Weights of a small GPT-style language model, trained from scratch on English Wikipedia.
Size: 10 layers, width 128.
Each number is 128 + 32 x the weight over its row's rms, rounded and kept within 0 to 255. Layers, rows and columns count from 0. The size above them is the row's rms in percent of the matrix's.

# layer 7 MLP down (transposed), 512x128, rms 0.156, rows 114-130, columns 0-63
size [102  88  98 106 101  96  93  97 110  99  96 109  98 106 106  99  92]
[[168 131 148 123  81 158 168 144 114 123 152 127 145 148 208 110  32 140  91 147 158  97 102 120 110 130 118  82 155 135 141 115 148 127 132 120  81 139  87 171 120 125 127 152 158 144 131 120  80 159 110 166 134 151 141 127 132 132  98 191 179 125 139 115]
 [152 150 168 148 136 154 166 122 135  98  78 122 136 138 172  95 186 165 169 120 125 196 142  94 128 167  78 168  66 140 186 158 121 100 126 116 153  78 133 102  95 163 170 172 127  97 180 170 116 170 107 150 106 167 110 155 114  99 148 194 113  98 168 150]
 [114  72 165 107 131 155 125 137  63 105 132 108  83 165 110 103  65 181 161  54 107 152 112 112 130 175 124  90 107 117 137 112 127 186 108 102 141 116 120 128 156 137 123  97 134  66 155 102 127 146  99 192 111 123 105 130 121 130 112 171 116 162 120 108]
 [116 137 133 126 141  80 154 126 159 114 152 115 125 155 116  99 181 114 173 114 111 165  89 111 118 138 172 117 143 144 106  75 123 160  90 186  96 167  98 128 110 122 107  80 148 141 101 201 124 118 123 131 120 113 128  62 169 113 174  72  98 104 147  96]
 [137 117  96  80 110 148 174 198 131 116 109 127 158 109 146  66 139 108 122  71 154 117 145 128 104 115 144 126 158  37 117 119 153 145  99 222  89 140 104 151 109 127 105 129 116 121 154 149  98 127 105 174 124 142 117 148  83 108 192 161 125 146 128 104]
 [194  95 104 133  99 134  51 122  75 136  93 138 102 183 123 116  92 183 164 159 152 113 155 133 119 104 168 149 118  91  95 145 156 128 178  89 105 165 139 112 168  93 109 226 173  78 104 195 133 171 148 152 113 171 141 122 134 105 124 118 144 103 130 140]
 [101 121 141  93 125 128 112 167 181  88 107 137 118 158 149 160 141 145  84 109 104 133 128 151 143 141 138 137 146 148 107 145 142 129 132 107 161 149 157 230 101 121 121 229 170  91 100  99 152  70 161 101 109 119 127 135 100  90 130 116  72 112 185 137]
 [108  79 121 138 127 114 245 112 178 154 100 115 133 155 113  96 167 103 121 151 123 120 103  95 114 204 132 106 131  97 126 134  95  93 104 137  75 125 105  72 132 156  97 128 161 147  96 196 105 135  96 131 168 209 118  96 157 113 119  82  81 119  99 125]
 [135 117 131 145 114 118 114 115 151 113 106  91 174 108  96 102  94 131 154 128 161 104 158  19 122 122 149 134  69 114 106 117 150 202 174 110 124 117  78 183 139 158 163  77  42 153 120 140 130 162 105 155 128 127 161  82 119 154 111 136 149 168 141 112]
 [101 153  78 112  80 196 147 159  53 115 117 123 112  61 119 151 173 122 181 122 113 117 152 139 118 191 101 108 157 105 170 102 189 130 102 110 156 192  85 137 159 113 108 159 119 121  89 135 156 141 135  69  65 109 125 155 144 202 120 110  86  96 137  81]
 [147  89 142 135 118  92 139 112 130 115 110  93  93  53 138 135 107 113 134 103 124  93  49  85 144 100 122  73 164 198 146 111 131 144 102 114 175 117 116 124 157  84 112  71  94 141 122 115 109 104 176 121 165  85  90  98 135  80 145 108 156 102 118 148]
 [150 127 166 110  99 145 131 149 130 147 153 153 111 166 115  86 122 181 159 123 137 158 111 127  86 174 139  63 105 143  83 141 137 135 116 135 199 138 117 115 116 130 132  94 186 140 166  84 142 149  98 182  78 175  86  62 138 107 171  97 120 145 199  81]
 [ 88 165 153 117 173  91 154 125  72 138  81 117 135  82 129 156 100 149 135 152 137 132  71 171 144 142 107 101 225 108  97 136  83 141  86 116 114  89 125 127 115 106 177  75 133  98  95  87  94  97 104 142 128  37 140 149  79 113  89  90  96  87 163 102]
 [134 121 151  99 121 157 132 147 125 136  61  39 118 161 167 204 131 138 102 167 125 183 118 122 124 112  79 134 138 182 164 135 147 142 143 172 152 109 149 110 143 158 135  68 179 164 144 140 102 112  66 103  95 168 124  96 128 127 143 118  81 160 127 123]
 [100 102 119 105  85  71 172 201 167 177  72  88 137 144 151 111 162 131  55 101 161 137 160  62 155 157 144 154 134 125 131 102 145 138  87 177 136  90  84 127 112 112  99  73 110  92 116 130 117 150 158 144  87 120 153  77 164  90 118 106 111 105 158 120]
 [119  92 118 107  73 103 151  97  97 202 103 124  91 173 172 153 137 155 124 114 120 115 163 128 123 211  95  98 102  66 117 166 216  83 172 167 117 106 106 133 185 135 100 101 200 123  57 155 114 123 168 177 130  87 126 133 106 118  83 120 113  77 124 184]
 [128  95  60  84  74 102 110 104 145 132 136 100 120 118 118 176 123 191 138 145 137 155 112 102 102  81 143  95 132  96  77  63 158 179 118 128  77 133  17 101 122  99 124 110 133 128 135 116  84 119 167 155 145 116  89 105 128 118  76 149  98 154 120 130]]
# layer 7 MLP gate, 512x128, rms 0.177, rows 115-130, columns 0-63
size [ 90 103  99  99  99  93 101 100 104 100  98  95  99 107  98  95]
[[179 115 102 124  99 121 135 121 164 148 117 180 134 152  89 152 175 122 145 132 142 144 116  97 115 109  82  80 118 164  87 153  87 137 112 160 146 140  85 144 139 160 163 197 120 148  97 117 165 186 117  88  73 181  84 176 100 122 163 139 171  77 139 184]
 [176 146 135  77 104 102 148 146  83  51  69 124 123 150 118 120 151 106 158  57  90 121 144 103 140 156 132  70 107 122  94 117 139 133  87  60 103  93 147 171 154  88 124 123  84 120 155  97 123 105 109 139 119 157 144 163 123 127 149 108 139 193 117 133]
 [140  94 183 157 184  87 150  88 110 152  91 157 151 115 176 132 149  77 106 113 140 119 133 161 178 172  97 117 112 152 124 127 128 161 175 136 127  95 128 112  79 143  90 155  86 103 150 182 111 148 138 137 111 159  42 117 149  94 111 104 123 124  85 178]
 [178 125  96 162 151 154 143 109 127 102 120 172 139 135 126 102 144 164 120 138 162 143 166 149 115 126  75 179 142 114  95 110  52 177 197 109 117 173 135  89  77 132 136 107 104 121 137  98  84 175 142 202 110 153 116 123  80 100 147 163 129 150 108 147]
 [145 107 140  95 154 154 105 134 115 147 117 157 158 147 105 101 125 104 132 110  84 120  79 129  88  95  42  41  68 124 142 105 176 160 135 108 120  95 206 125  98 169 115 103  68 149  96 119  77 135 124 158 173 157 139 176 178 137 120 160 157 140 141 144]
 [137  92 174 155 138 144  90  78 159 110 161 109 148 114 120 188 126 165  81  90 111 175 144 137 131  75 115 123  67 133 132 114 128 138 138  72 105 133 163 105  49 213 100 132 149 144  67 115 103 121 194 133 117 131 165  88  95 108  95 106 104 123  80 103]
 [146 157 133 125 117  89 113  91 152 165 156 120 142  72 174  43 134  98 167 109 167 168 109 139 144 147 162 155  92 208  85 123 119 146 102 178 104 187 153 155 115  70 116 178 101 116 151  84 135 104 127  94 131 137  58 142  93 124 110  68 154 154 133 131]
 [145 113 137 123 165 161 105 146 127 179 170  66 172 150 121 104 155  68 103 155  86 114 115 109  93 112 129 153 164 133 141 139  91 143  91  85 113  45 164 129 111  62  82  90 150 172 125 140  97 131 151 144 108 113 107  41 158 119 146  67 156 105 101  84]
 [148 110 138 165 184 140  91  78  74  93  84  99 146  85  86 139 166 166 147  94 184  88 123 118 122 189 147 137 185 131 130 142 105  85 141 112 146 126  95  91 113 134 140 177 181 165 138  93 110 151 192  96  85 103 145 102  96 103 118 109 119 152 142  66]
 [151 175 134  64 130 134 169 152 122 182 123  98 144  96 106 113 107  98 135 136 167 138 198 177 117  94 161  98 116 183  79 132  88 103 148 112 109 127 153 109 108  92 156  59 167 124 170 115 129 150  76  66 116 101 153 181 159  89 169 109 118 148 130 155]
 [ 85 132 150 154 150 126 167  89 125 168  90 168 150  44 130 128 115  89  78 188 143 149  92 119  98 140 143 122  82  84 153 157 165  98 125 114 132 110 166 167 103 165 112 142 149 115  99 137  58  93 117 160 175 115  78 103 148  78 149 198 118 139 100  81]
 [146 100  80 178 180 147  80 132 162 132 170 152 165 175 137  92 136 156 108 116  87 134 174 176 118 146 124 147 180 122 125 166 150 184 129 180 128  76 160 104 131 129 188  92 124 178  97 115 115 121 148  91 113 146 112 126 146 137 141  94 133  65  77 123]
 [131 173 151 113 113 113  99  84  94 134 170 158 131 132 102 111  98 127 123 133  91 112  99 103 134 119  81 177 115 139 104 146 129  88 166 164 146 129 126 138 136 148 179 137 125 109  96 171 134 113 139 163 148 105  47 148 148 103 149 100 148 124 112 155]
 [117 148  89 111 120 141  39 143 132 126 119 187 121 171 146 134  84 103  74 129  79 146 145 141 112  91 110 124 103 137 122  81  89 136 127 116  93 137 207 162 119  72 127  94  44 149 126 128  75  93 142 127 128 124 167 134  87  72 125 168 152 152 144  56]
 [128 163 100 158 114 145 107 128  83 182 121 170 177 112 156 111 155 110  83 147 102 213 128  92 110 152 130 142 121  65 131 137 140 146 119 155 111 149 107 116 153 136  84 149 152 108 182  91 114 139 106  72  99 106 115 174 131  99 128 167 208 114 147  77]
 [103  85  99 144 208 193 193 106  82  92 109 101 108 111 124 172  88 136 140  99 175  80 125 154 149 114 156 114 128 187 137 120 138 104 108 154 138 138 117 162 113 108 123 156 125 128 118 132  96 191  85 137 108 101  96 156 144 137 112 131 130 122 183 156]]
# layer 7 MLP up, 512x128, rms 0.176, rows 115-130, columns 0-63
size [ 86 103  96  98  93  97 101 101  96  97 112  91 101 102  92  92]
[[114  93 108  73 122  66  61 165 127 139 121 146  98 128 172 183 157 166 142  94 114 124 121 181 120 124 136 132  99 144 100  45 175 109  80 125 137 153 130 155  93 104 176 136 122 107  98 131 170 119 171 144  96 154  70 133  78 144 124 188  98 125 149 209]
 [115 112  81 115 110 113 190 155 136 152 138 110  77 158 141 118 104 125 167 176 151 138 114 197 145 124 182  85 121 103  81 153 101  45 125 169 125 124 109 143 161  61 108 130 110 102 109 160 110  79  86 133  86 133 140 102  69  83 106 171 138 106 108  86]
 [114 128 149  78  84  99 116 108 136 102  95  91  90 161  96  81 106 146 153 144 142  36 128  75 138 122  85 114 143 142 105 110 132 180 149 124 183 131 121 159 138 145 126 151 117 132 125  86 153 127 161 141 130 103 160 169 117  97  98 142 106 113 169 171]
 [128 102 154 125 105 161 110 129 117 143 133 101 202 138 167 111 158 108  81  71 147 116 104 154 183  89 114 128 125 152 194  84 187 162  64 178 164 131 156 163  81  84 113 121 117 131 106 128 157 140 130  87  87  79 175 126  94 113  87 111 147 110 167 112]
 [108 104 107 172 109 101 129  93 151 181 165 129 108 115 159 112 173 109 120  94 144  62 131 118 118 154 135 142 121 101  95  33  83  95 119 135 153 106 172 107 113 177 103 118 164 123  40 100 191 189 165  92 157 125 191 118 182 113  86 129  80 153 133 175]
 [ 86 201 133 107 103 175 113 118 166 122 135 164 101 128 131 100 130 111 108 126  70 155  56 132 111 116 137  43  88 157 100 104 114 181 159 117 124 162  85 131 114 141 149 104 111 115 115 132 124 135 130  84 133  84 146 120  87 145 147 135 147 176  72  91]
 [ 76 166 123 134 126 127 135 130 120 140  99  90 120 119 133 178  84  96 134  85 159  74  70  88 164  63 111 147 167  80  96 133 142 125 127  55 146  90 117 111 161 107 106 109 100 169 141 114 156 157  91 104  80 142 170 173 134 138 161 125  74 143 110 108]
 [ 48 159 199  84 108 109  97 182 120  91 144 121 207 166 124 130 122 110 175 117 119 131 171 132 144 150 123 161 117 115 204 138 155  59  76 116 117 129 118 104 186 140 129  94  92 106 142 126 149 154 144 126 168 153 156 119 123  90 128 116 130 179 104 115]
 [174 155 122  95 101 147 127  88 114 123  94 135 121 144  50 122  99 173 116 160 142 114 181 152 122 166 198 161 136 109 158 105  54 217 146 194 175 138 120 105 148 127 139 141 122 113 195 112 150 152 168 145 152 133 125 165 143 164 157  81 133 126 153 107]
 [113 188 111 117 148 138 100 181 146  91  87 163 158 104 119 105 169 167 112 135  96 100 134  96 163 142 131 143 145  79 140  74 128 122 114 131 138  78 176 173 155 153 120 138 105 135 165 101 141  89 132  84  83 125 139 116 124  86 151 110 135 127 121 108]
 [148 122 100 172 150  90 143 129 161 115 173 107  83 132  90 226 119 112 152  58 111  95 173 148 171 118 105 121  75 110 167  77 110 180 127 131 123  73  89  69  87 157 159  56 108  67 158 121 123  95 130 191 112 146 132 102 115  96 127 104 109 153 130 110]
 [108 119 148 196 136 145  85 190  96 122 178 139 128  97 103 103 170 116 136 100 125 120 149 109 125  74 147 134  77 112 161 123 171 102 200  88 125 121 135 135 146 138 145 147 147 157  91 164 153 162 122 190  92 153  94 124 116 163 174 115 141 148  86 171]
 [218 118  88 147 198  81 114 153 112 108 152 128 117  57 182 100 135 136 166 115 178  96 179 168 115 132 131 154 136 174 119 135  90 137  95 137 177 108 122 121 139  78  92 106 106  88  73 176  92 105  82 121 161 169 127 113 121 117 138 111 103 151 145 129]
 [106 147  93 152 148  91  96 116 155 164  86 138  96 133  90 107 158  96 106 181 120 170 108 145  66 100 150  35 168 115 164 117 142 107 132 159 127  52  90 111 176  84 136 141 116 130 154 106 145  73 184 125  72  79  74 116 151 138 124 158 112 118 171 133]
 [146 138 132  96 127  70 131 133 150 157  83 137 134 200  75  98 125 139  85 128 105 100 161  97 154 122 129 124 122 101 142 118 154 103 131  77 137 123 173 117 144 124 132 115 141 192 177 144 149 154  94 101 172 103 126 125 119 111  67 123 115 132 137 120]
 [144 109 147 172 109 168 172 105 159  89  81 190  89  82  97 141 102 115  76 101 149 140 111  75 140 120 169 160 139 116 157 169 114  85 138  96 114 144 158 112 126 147 114 173  56 112 168 154 162 107 134 150 156 115 117 116 172 146 148 121 166 136 138 121]]